Weights of a small transformer language model: 38.6M parameters, 426M tokens.
Each number is 500 + 25 x the weight over its row's rms, rounded and kept within 0 to 999. Layers, rows and columns count from 0. Numbers have three digits each. The size before them is the row's rms in percent of the matrix's.

# up: layer 2 MLP up, 768x384, rms 0.158, rows 734-767, columns 288-383
# down: layer 2 MLP down (transposed), 768x384, rms 0.145, rows 734-767, columns 288-383
# gate: layer 2 MLP gate, 768x384, rms 0.157, rows 735-767, columns 288-383
up734 089:544498503541497502474470491497470469503501514509506517458497568504536489445499475465451460551495519502504459500473489475527405517512516466494469495483470500541493503486503504548532503514485514477509504499476462506485515510474521521508476549519521545516493497514473516525462570476540491493
down734 094:486510518471504470502530497506474490524470528503503513530538514477514478542478478513500470477462508470488485532494463529502470482514465502493516491524511536476517439500512526501494513530468462498527503510488494532505492502509539528455473539497543534523484514489487480459454494484518495470
gate735 106:486494520520539494503530506481529532506513512491510539523525556502487533548520492501501473534509491500497450495527536488482517512482503533501486521492462503540484514490497461525488560491490545514450509520504539537494489457506456510488507507500499489485528497555502535477523504475463521511
up735 105:511507469457504464490471501476496492476484503473493501449489460504505509534484469532537474485527519518546507470501472483473477503476509496502463504525526479534497468533469463515502539515498476452522438493494495513471522493452474519464513494548493565516560511474481503486480487527489494503
down735 102:506497503541494445506518526490494521490465500559501494473522521502520516498512471514507490503464521475510456465493525496458488502482518518489545482477540490512509536489511480470499547473495533480506498460507505476518484527543505474564512527504525534489564479512511532519517543463497467501
gate736 096:509477465515502490530495522501523491503467502511480494498529505519463524494502495444504482518514472556496510527515544493547546494497498550508495502468468521542506471497493489525517495489464463470505454462511512492549515481494471495565478480476523494515505536538489542528505461532472518509
up736 093:473501499470510492506504511473478548510515469498493511488500492474541443477516513545482516465473501464512467531517475505520500466523552511474501500477478476472501504507480489489498502460479495504541518479450526476495531530496510497467537532527493523493495499483527503474496541454541497509
down736 089:485477535482517495518492448486506480516499527481503485497487479515498492502507465489529480527547516553518525489574519490465519498563526529473492499529459493516508529540467517491465452493482514477480498535466480479477483504517505514521470495543539489494531495497471524495492522522511505519
gate737 100:497487552485538508501492491479495511488544542434453498485482498485449522494547492479528513539512463542456528468480511494507508464481491502526485512478499474484491502451546504452515516517485516478518526493505478503501487490480466465559485504502487504471534537504510425547540492458488499489
up737 105:550464510471459476473512521502486485520486541511489520530512449522542485524496550489450506454455536507477526525523447529473508493510535455480476471495479494481485472492503508505470506523506510496516518550530492491514488518472473526537495548469502502495491477501492495526541481487472490469
down737 099:525491494496506544470517514510523469502488507518509496504489562496468502521507515495463500486509484477502528516479551523562497537532445557490503530510494538564532483501508482474500455504498498505507495501559479512517491520471536503476508516493501514467514476511517480469475526517490504531
gate738 114:542518553464536479509494543456522489474464455472498475519494472483502497495486487507483497458485495535474543508446560496473516547498494517486469490534494478517489512529472483487468540511480530462550488502532490518496499531491499491490509536487522467500503518545461467500526501500514491483
up738 111:483572466491540452527535519479548465470514508487494477526493531491482532499499510490519526504501471527466488509457520510491453476515459505513511511474470517535512529519507504426577516451509475492515466462477454531490497515513503463519509520529480441533492519524474454497516496486515546495
down738 101:483459524549541492472496499478494513552478515516466522476476476508519478530501493488513525533526499494508494505480549453513480486513497515524506489510511487504475526516505514495504490474483453519497525519523492513491493539546496482493513456477495503480527470501505520471522498471506500486
gate739 096:477508471477506526532509495463495514520498470534516461507496525550511547466511498526496467498499508528517468515471479530515507494565509470469544501506513483501510502523500488498500480451477473485504504490522514546466471519493490531514485504508547490519477501531481484504543464481550450479
up739 093:488506478528441571507533492529468493482517519483461554517516521516527486499468473444495502507507513507484486456536536524507518516483469485498507450549480512515517484518474499500518491500477488549490510460471507515483503465520493519499468508541509564478522530527463495520500482489471478501
down739 099:493471472507515498540519531514491470509519545503462481517474524514484539501501510540482494544529453500524497466518483502534503538489509440501497487457530511530488494523516521509497530514502523498475522497510489502508466484498499493559544515537524483505472455505504478473483524521515495487
gate740 095:470518484576523503481496455478550490508510507539464480550500498499497481554510489536491488518554473496502530501507480516501548489472484510494498510522535496471477496468506509508507497510503521536482485523520504501505493435492468496493492505531522515526476490522512503501454504491481476555
up740 098:504503470479508520519529440513528499447479470528450506538486542478502492497516507528510492515505465500547533528483504506501524533484478485478475469512450463443484475486519490507536510524527511487498473475561553465541508524533460502505494478506529495510492548497502460494541482493494532497
down740 100:466503548482486515519503489534540476487480514495498498469497488528519512525486547501474550486475504572474489491471479473468481478489501522490486505507481489534530469501505537515525518482462512488496509500492425492518518513508510443466493471512525518493493485490486479484540485470515495531
gate741 095:491476553490541474496467465468450478546485448476543495484489492458477513455512491539514504508498485491446475468504535511521456452421492491483559512516499503510463482482452505479465479481497509557489520518501541518503494480469470516519493529524476519490457516506489483496519524500490506512
up741 101:509495488478461514490523498485504504551497480471471494527503554440537480489484534508495516493499508510511494530540539504503505479531445495534521481530510545472468483498533466480507530533487498504463521498537531522481542578496522498496484502521502520544485493479490501501552466500518514504
down741 103:540466516479524538477538485522527457454542493484501495539474514519455500449494487523487498498544475471500525514519489449504501498500458481465484543492492488500529532505486494452529526550517511518522522473535513581499476545525501492479458474494492520503501563512467469514472520485493498474
gate742 112:522442462528506465493468462490483486492508490516504512538509485488500471528466461492499489555502501519501514460482470496512525520487536514475479484452519537498475475481517482503527528544461497455523522558508507517491511452511498488489469491480519512477534487465480478549521503450478546494
up742 112:498519441492469496491451448547481478509469476494506495479467501493517556500510469485517482470520474493500529516479526520529510456478500493516480468511486506468529521543525481493469506521520530490485481490475476476503513420521493524476422550485495507483522502473490456534505510487506533468
down742 101:549523496474526474461503526500479534452497532487461513501479534479517520466521505489445545471504528495550500505483535514474517481504485495523530470526475513475499502494473536523489524474504521519499487498543461511478494510509510479487486510482536491457498466488501501474488532517501460491
gate743 104:522515481511482516468489471559486502493501485525472480542505491510459518503537494545496495504458514476507503510561487497477502469484534512470468493497498511478473489524524440486504552486479531484503539517561466539487491496493494484461444491507511496454498522506538475523482522552491514551
up743 101:538500452488478535499534490488452530512522484480488497519490501491486512475531460529525507543447488490491528477535471470493527479484538511495494475471482486458486504517514511546514457477504487465507517480532481539482493442488539486474442510487485506475498502543464523468508525480485498522
down743 101:496514513497501503493461500492492534452482528516479501495504489491474500463537475505533504491511564485485506465526520505498490497519485539529490537448508465484510494520498535502491493495495478506525477490533520490474516504457542493485452550480514448512508512508512481537525460490516503494
gate744 092:531532497488515486478530451515517515494517465498506444530513565581548444492525561524524486509478478492466504493496508486506502512475496506460486493522494501524491523470512496533488502493537532530493523515516481514468541498528497535481525453512530519472494501545468526442531492551520572488
up744 092:500555480431486487486524464470503482530524517518484464538473552529460467498494532494499499479507523486483494505453501541511452519504544528534525503471495494526499497477521501540520515473511491498506500532529501528532510485529529482523494475494535471452516493510460556494509499492515538568
down744 102:487476483477519485482524476465474483515453477465532482542512510488496497476515474493498517495491505487542498528511502512539490445493496479498526476494538504492500516527477463510505533469496521431487479523475491525484516482503504484506531543552525446503496503539493537507457468464466509526
gate745 100:518463485518519528533472502443504495482481526472505487524500480530505525500499474510495476454478471525516501500532539509494490503462452482553497484465515503529466477533464488501508496517472478442505477486501473477494502506510489536525492476466486489540496497455511481498501463462509513486
up745 100:537464526556455525512537505492489492526520493506501517513456487487517516512507475521518474522479526488488453488475504480526451465495480444505445532504485503507489494519510530507516491506489496459508503516479534537510487484531475494502500486467488471525501517480495491544512490472506467499
down745 101:556486536534470527464535532528517525510522543481494475484481510500493489518492457477458499542495492489530480527521531457519503491527474531499467489487530500485507479488499531516527472486545449496545517475495477530468484521530501462511487523516487503514460453508503475515512498508505550509
gate746 109:496496488473469489529499492455535489452505512503520459502519530482466489519469475496471493458511526447486483481453506495504460488499491488498503477485475547454495490518513527513541473478519500510521490484531509491504479493513539493509513522473463479478498510520482485537492481488506511495
up746 108:504581529503519466518464532480487501520495477503478534479478524520520510464526521478502499514484500510495463495525508532459520496545485562516480523523499479504533532495489448536501521507516515505506519512465487537522463481525499461494529512504495456545513508482529555492500506494499483508
down746 110:467522479502467491559504493488486543459517534477489510475521543515529515503500502496521494494533487506450468461488482526540510501513506523549497515513475472524494503524514511511480525548554517544492509507528509514513504493513499511500496479469448534463507514532529505497489547524501474512
gate747 099:499540498528490560496521496531523527481503479519518492514522534517486482493478501465510487530470544536449427437488532498536512516507492474510525468479462504464502491502499491487508558527558528538497518524534505542489490488446503482494518483499486506469504499510525479486496496479527504523
up747 094:528495502502484516495517522527509464482489476479535564503483565525484470483504507505495505541536503494493520502520492520556499504505486498503461471525451474516480519495487477467499524540473501460497485536517508486514492482520490484506530496500515453499503502546481503502554502481445473488
down747 094:489505493541488495519507500476512493493526506517511530483518483494505484504514523504511490515551517502476460484515506536529471488481534496481460509530482497493526506509499478507508492521475483512457554488505484523485497499491499490497522522497481493484510514532506509537516521509474532444
gate748 101:451483490473542505530509505529513484534490511473561483509486544475493498521518478476491493512485435474516496510521489488532498541484514487519504530498516490469497519478528495513474491527521540532543472455494483527481483506520502470513486463541540505457506475531530518486513499549522502498
up748 103:488443490511490529511451512475482513517508514462551492517534526488478455526496510556513491502503501475519494479490513499492454537511494498562503529497512511495501441468503518488521476494520481532501510511510503525496497512447487468470476530548505484489542507510523509494485528509511485512
down748 104:525468459496507491508521480505495500525508491524532492456471491472480535492512500512528486487488503492504487473497480492528511490496448502495472522535536514491477500482505528508527482511509463534486500493510510517484478515492515496498464527482501470471505507532522492442472493493524464527
gate749 096:518505523495501483474456531468491496478491514482494477510476547570496478525509527491486442488536504510473502513453488495480486549518484470472465452490507524485498503472517482505552477513499523505454488466493465511455527506525512505505472504521482518541459504486526510522492501494501507520
up749 095:511451487494517514552451443501474487506478500506491424493508511487458505477477501495523459505486484517474538491580514483530503499479540480546494515487453511514471492536513531509498469514483486531475543520515544506498441513497475463491478513528483530576497482481490460464509463504477528481
down749 100:476468449518496513500476459462490575491489441513533502543498499516503518512501495494537520478506498518488499493495493474457509438470476494520484508532472489480491489547525516490545490486495520475481529490479493470521463492484517511501540475512481493486552477520544472458499480468479500483
gate750 095:531494487494477550465524496513491476471502492514484479478492508482459498504507528451518552551511507497506496466459492506512551499516490516495464484512526472476531520485505472515505503481533500483502513513527482497543533505521469499535522507486484493492487500519487512466477510517497540495
up750 093:470515480521533494532534518463516498507482508463526509505478510528532537512538538516514511520479551505514511514546509495508432481555542464505483525486484519501469519474519568537463482504505453501513463493499457505518555478497503464519486494479536456502489490493550516499478497542450477505
down750 095:503498497507526478491467481512511481485497510467536524478525518483467470487449528484547488526507528484482476461520495476466505492534522475505466487507510513514504521459485552517556496504526517478500430498518455494509491488497516454494495499505470466501496545534523472516493496501517457492
gate751 097:528492450477502549550535486476476496469472468545469495523489494517472500493494471565507470505504501555468497493515503452495491442481520525473505507457487492521497449504513499526484466482536505484440510488521488490485504480446527522476479532504552440515474503490475538474516466504496513506
up751 097:507458504459526553513498509480536470484481484519479479505439485487481492466506522557507468569509474519537476481496501485499459500541507501538543511455507526535492483491503510491485498514500483506483511503554496490488483533493513548528497531505543490523488526496463494478512518505528535515
down751 098:484476498494557503524518486538482485504475486485448464493507497491463463499466479516490514495532476494490505508510462511490491509493538521474486538455550516457535515515487497498505519508495514511493519463514526530468468499459531522532495498519489499504474528507508466440501522504535532543
gate752 098:500530529512530513501450492506471509550488513508516512481472527482544512476471457471470481520506523462509541480505551509533510482472503524527551549507507512493510511490521516500515515465495496464481502556507467543460528539520492527496514493502523492458507496541524484519499484531486488525
up752 097:481488463476489496494533540489517511540519535496501507486473519494483509528489522509506546505505550541496479555480476448499494530504495489488454478475485526487492452495471536500495481460505493534492485476528536525516517522486499453469483468470450500503536503518504539509532542488497528485
down752 097:533520510501448539454472495473534491515482503507532495471502520473561521485510509513531490511484481501452457504516498518515471483547482516496471496500467483497470499506491496454503505524531494506512505513544486445508500508513517550505463534480511453513485520524509541508513487487466488501
gate753 105:464505486451552555520444507491486481468477481497506477466485522470526454487506500508509475461474542522495471535519499530496486563522468512521474515491503487517480550501539523493495526498482526512510459467498519487520507490489496479492501496519503483471545532521529504482501481508505460524
up753 110:518472504535475481534540494498512552522526528554526491542506495530452509483493513497500507482505503477510502524454510498503521413472549472486534497502469509499457472511477497507482480480527457505510530512484526513447480551498523547530474503468496505533486516491500507485514565486508547506
down753 104:529499483533491441496482493521495541526500545488482519493453494529465506538481524499483441504527479526513473503488493540498504416474517457497480492516458465531494497493482495528454479481489530504529481518542545530452499516523490490534457508505468512466468544488515497480517523479488526560
gate754 098:467497493490516464487466489497520480444445496507527470499488506531492480515505522470526480491532467562476531532495508499463515510522463500454448497488476516503452489511476475498555507531465541477534480509445513503456520485525453500518481507491506517473503472490479474475498512475490496507
up754 098:506445436460491515506476538522499530550479444493485472504518518551492495455469477469522509504488502533465501505519502478488481538511489488467470466516471489464481530521511461509493531492508518462493455481429527535449481483524480493494509504489501520458523496545522491490508466504497489509
down754 102:490507487505504509487501476514516510505492476506551497513505499479534515490496516445531494509479498464448472497458454504515493517467487553476523499493478440480493495507483496498481471519525515545446482499517526484540511489509547500486551528503476502498498470469467502504509511437499473502
gate755 109:499516473457484497525484531490518467513450533550510527553510504504505557510494537521469452474442507518526490515462502536494548522508492495521492511461450472494530493501473505527518506465508507504500510459519536499475452474473501493509512477488452497494481488512552536502509495472486516478
up755 106:512467470442532532446482480533513451466493479514442462443471534491474526443505504502524552528508472538519506493486494530492521546548487484507522459474531497517487488493506501510476542465500541510493456493529505497514479485512517523470481511472526508471547474490476486458484521471496512523
down755 102:493525485500546477499505515470514502503486494489472533495510516489449496512513510461510504474481522525529531495517489527501549516497560508499495518478495477492481499480476493485516506500502482509527504505495541518496491467471521484478469524480496496522500463532524449516489501517503483496
gate756 100:513466464519533495550471522534548483512488465474466498461498516527512519468495482520478494504500477512476496495504515506503505494502509529476493511484494513505489448455527527513479529502506505471497470460521469476446521490466472535491479499501526471498546488522501499479534460547473512502
up756 100:482530489493512493514500488432486500512512514531514511494451477482484490506541507510518485527478535535563519520521526535501517523506525530522465488518479490491497474530486514522515496480532517488482475530467509473522462481520511520497496479547509497516489486470497514518452497462518506482
down756 100:513498502496502449488503499518530535529525536538546554477489493491553469515476528499510532571488511489494498466486497516584458529509479561515498480490533537539503509515459482512466507455490479498529478463502507522500510523528465507514537484519473497479490521511463505491474486498490502489
gate757 100:496523498532473492486482499511493491503464493495493554485526481526555467509515536519528532510514504510553534487469447521492516517462467442486448506500450496493507503531523532517488511490478550454481513514497500531500508473463526572471479515528492481493542454498475493468527492490519539498
up757 100:526548503554482461453516475491512500499504506503490548488456508519534502466493518510540486514478540521500469515487496508492499490478464438470477504478486497498505508484492502529484557465438514501496537470490462462496506523452546515462457495521479461519555520523469472498513513498497536486
down757 095:500438545476500518500512504479487498529510495477494523494481512495490501497469509507496513508491518526539490514548514489471477510494497517503557510467502488467518485471517530479531549483510514528515490493479442493542425503575503539535520469540518519524483504461508502455477513508503506494
gate758 095:523532446520476523539520550486541507520498528515508500513514512507501484482491484571493491436494526481505469515444436551542474527516474487486490495503493488538503526482484505547520532520480466492497496498526455502482486441435503513498504538521518540475501512549500485505505534508480461518
up758 089:519543461521489574507520507481499463522496499502502477515503483486521496491476437509497484482484520476506484526465505486509512517529470551485502490551510491482499510504479507483532541527456509503512504495534506511513515496472524485530552496482518506529525475517485507518521501519502482553
down758 095:551516500506498531509488536507473441483507536525540512521540539528504513456493512522481500459439475473510524489480474515503552499456516449511499514513472504545492545518501508530553508488513484475525521492518543506498479477516462517488503473517517480460514463514494505512518496501531466437
gate759 103:537476495505460482523491477528497501526493445478499476515546506507564553508572508509492580543488523478489465475501489441498468517536507492523496496505494477503467522528495513479526521483491500527500526505529479512510490485529489525483502493549520529488492494508469487514499483525493461443
up759 100:531519471472511530484477465508492521496454489449447479488516480472505507512505532522488528516464510517464493519518501533530489534500533515508509531532492512531572482524533475539456513462502495497518501503528440524501498476519465505501559494571529492491511493507492495485529476494530483500
down759 099:530525475485495499524482513454534468468502507487514545460465504543500526517537514511452492482473478496530539532527503518504513534522489523489556515570488506534505448525540545513450531491515497492544508482523524491466499500521502479501465531482547498493490523477477505481509520497474505515
gate760 093:535507489529490560498478494485464481501462501448514474494497491498521493487523501509520479497472505514492462532496528472506456556505473492505489501534498552487495497493496488489458502485515517469530442476524536534477459512486453525500458471511495518502475491485525484533537526522510538540
up760 099:491529521503506483528524495447470523506497478540471500508491537499543442502540504505498539540511507504479497515483501523463524506477479529494549517469542502506502534487497497481510536510488497461521548538564494523543490496510500450510481487521541518476496479469470545524500514522505496475
down760 100:517466497490492516498486497501523524503515495441480513519560507502489555523491484496465482509472474527524446537514534459475524496475517536497495482472501486518470495492509503480530495486526509478507476489446482502518478520501509498467481522488469505465570497549504467486504527498556541477
gate761 089:493490466503496486498466527515496515509539496477502542517465446528504473503507534466554472466442510457472533525477500527510498514502501472494521531489475475520516498498524487475470498489516496514500503487487535455512526501495536493533539504480500506506509543476475540495458536516509449491
up761 088:490514527470477474512539482483518489461507507478509538482467472485537545487515528540443474488521474457534527518517527513514514490515509519517448512491454495502465459456462509474481499493529520468472510495477465464463508505538480487565459462499529464503499452530547463492543531558480514508
down761 095:498466517529510499490490440512530541531506514495447487481500549529499487506520497478481509457564463506478497504385489520455453480492526496502431483506456464458457506529482492485509516480486498513511520528480495487539474442495489514478492458498525508524489506536504494483537480528497508551
gate762 091:497532488541458467508520494538518514510477485542481477521527538517491534509480539472508534505496510469486456490499518472503499459522518454468483513484519546512543491508502505515515507506461513487491551511512487474507534453488510474546489502523458509486530514499508472481479476472498527517
up762 091:520466483460517501492495502476486474506564499453499497534469503491522506510468491537505512501503470538471528472493478515539486503479468523532538480499513495526442508479500445463515484510532469490499452538504508524509473479522502521509511517503520518505543496475501507509495509501448491510
down762 099:479558503478534490473479505497515507477541497468516505473485501502493466467512512478527516532468475476551488522468480543563529521469487492510518509488496482446488502492482500475499502483486504514479480563507480477485479536513521513489497480465471536458524485508475503480506445493487487453
gate763 107:534515558498484476511514522491472483474447468496516495483442433524511491488519526515501493496525503529469486460528514464461540496497563476507506447486512529521506489516500552495485489468462531454526485507480518547477491455442490506520526535517496489560514494494551502524545500525481524507
up763 110:508544572492532469493506503518493511484494503497536515515456486487482522508503495509526500472492496542460494492458499531499514515511481516494501451496529460507490448492541511501491515471489502502510544483493498530497477501502523459505537529503442482469516526494515512526506486515481483502
down763 100:511532497506492539501514505491509489492522547472533490477474515510497560536489493537499507490510457529502495481504461476483529521532446460504514470519526489492537484549559481505470479501486495492489442537499461503479521504506532490544537468532493473488524513536503514548537495496493532478
gate764 095:523527497483513470516473490513504498482477516534540524485494513491494425505484469515510476514508540507475504528499519524530475473458473524503517482487524467501497564524525551521518499520527506472510516467485517538497482511538536511497513533525473584524502524518492520554508490480474474516
up764 096:486522499489511494492519543515470528500522502493500484549512456475518496486517521508529495490489489518538494505527484448471514470488532504528535517502542530490469489481537476488474519463499521519489459493535505508496535514495470506485495507461524464515496480490492519450507525500504484482
down764 096:547562548493533498499523515494477490478525462505576522519508523575496538491495487545528493465482514505475486531499491564484495514471498491495524506504520518504526465472472498512481505484505483489536493512497502480480477515523472492499455480463537498511495529477555523530496540524479474522
gate765 092:507482502485489516448587511526508510487488523531490511502504536506430486516511533473492482481455479470496502517480487508534501524522458489496521531518463537480475510504492525510467466493472511462494490531472502470468504517548517503521517505507499509450494486472479516520493442504484531514
up765 089:515505504484513506471546500499491495520531504470520509485518525495465484549517501508512491491461510495542488542507514482494468497520519463470496538537478516451484487527490526498502476504457509463492487526474517458465454540495473476521530499485530457458499493516493506529493477478480521495
down765 095:519531512498485508472528486463489516530515515560516498490470463487493489458531500499508499518470494502487489505483531477497506519499506548517525507545482472478521501561473488485494503506491512551443556471489495510490480492490485519510517536528511483495539510508494489563524538513528548510
gate766 104:498457505462533477519472491541477496515526484519522539473502497470494509490513513551519520511514534517501470466539456523491491506514449512531497532543476476504483504515536502477521508519495526478495541545553484547504549537495504546469498539510502502519511478515559497519500518502554500551
up766 093:481512522469490460528500529477460506507470485482491452502520527507487513494495452492499456479535485501538522475506473498461489487481463541520490495493512498515490509455487470522507505461508505481503491486488504508523523479507481494530463474540506533481503498496531475502499541482510457524
down766 100:500515512529465470494461496488501521507524513507500549507478489458476494507486497493492540515443542487516471465493498520495466516489471464508531508517435523486554504538477519466445523510489508495491488496517529482478494513486487492487497493535549485474551501495481504464483512527513491520
gate767 096:480503483524534510517498503492512525482471498506492516476478506469516534457482444460538470535515527470469514487520514497477516514510485487453514487500478485470485486519472467448524490584486474495515455475543490508505510478481506500513538479465464491538497467464467544457518483539510517478
up767 106:508505434504480493514515523512503506483490479493516500504512519498510484517488495486423571518540495478499428440483449475507479529513483482493553537483472508503494501508512476492471529488475504472538496499484476546518517493517496513506557486469523496491498495487476520538483485493512505524
down767 099:491486490543502482481524486530519485487517464461544472485506509461502496465484487512456502483455533493501477502511554545442509548501453492498524510490467471489508514508482538490520479542498530508502512495522468493511520510502507496501524537507544518522510518462496508420467494469461504500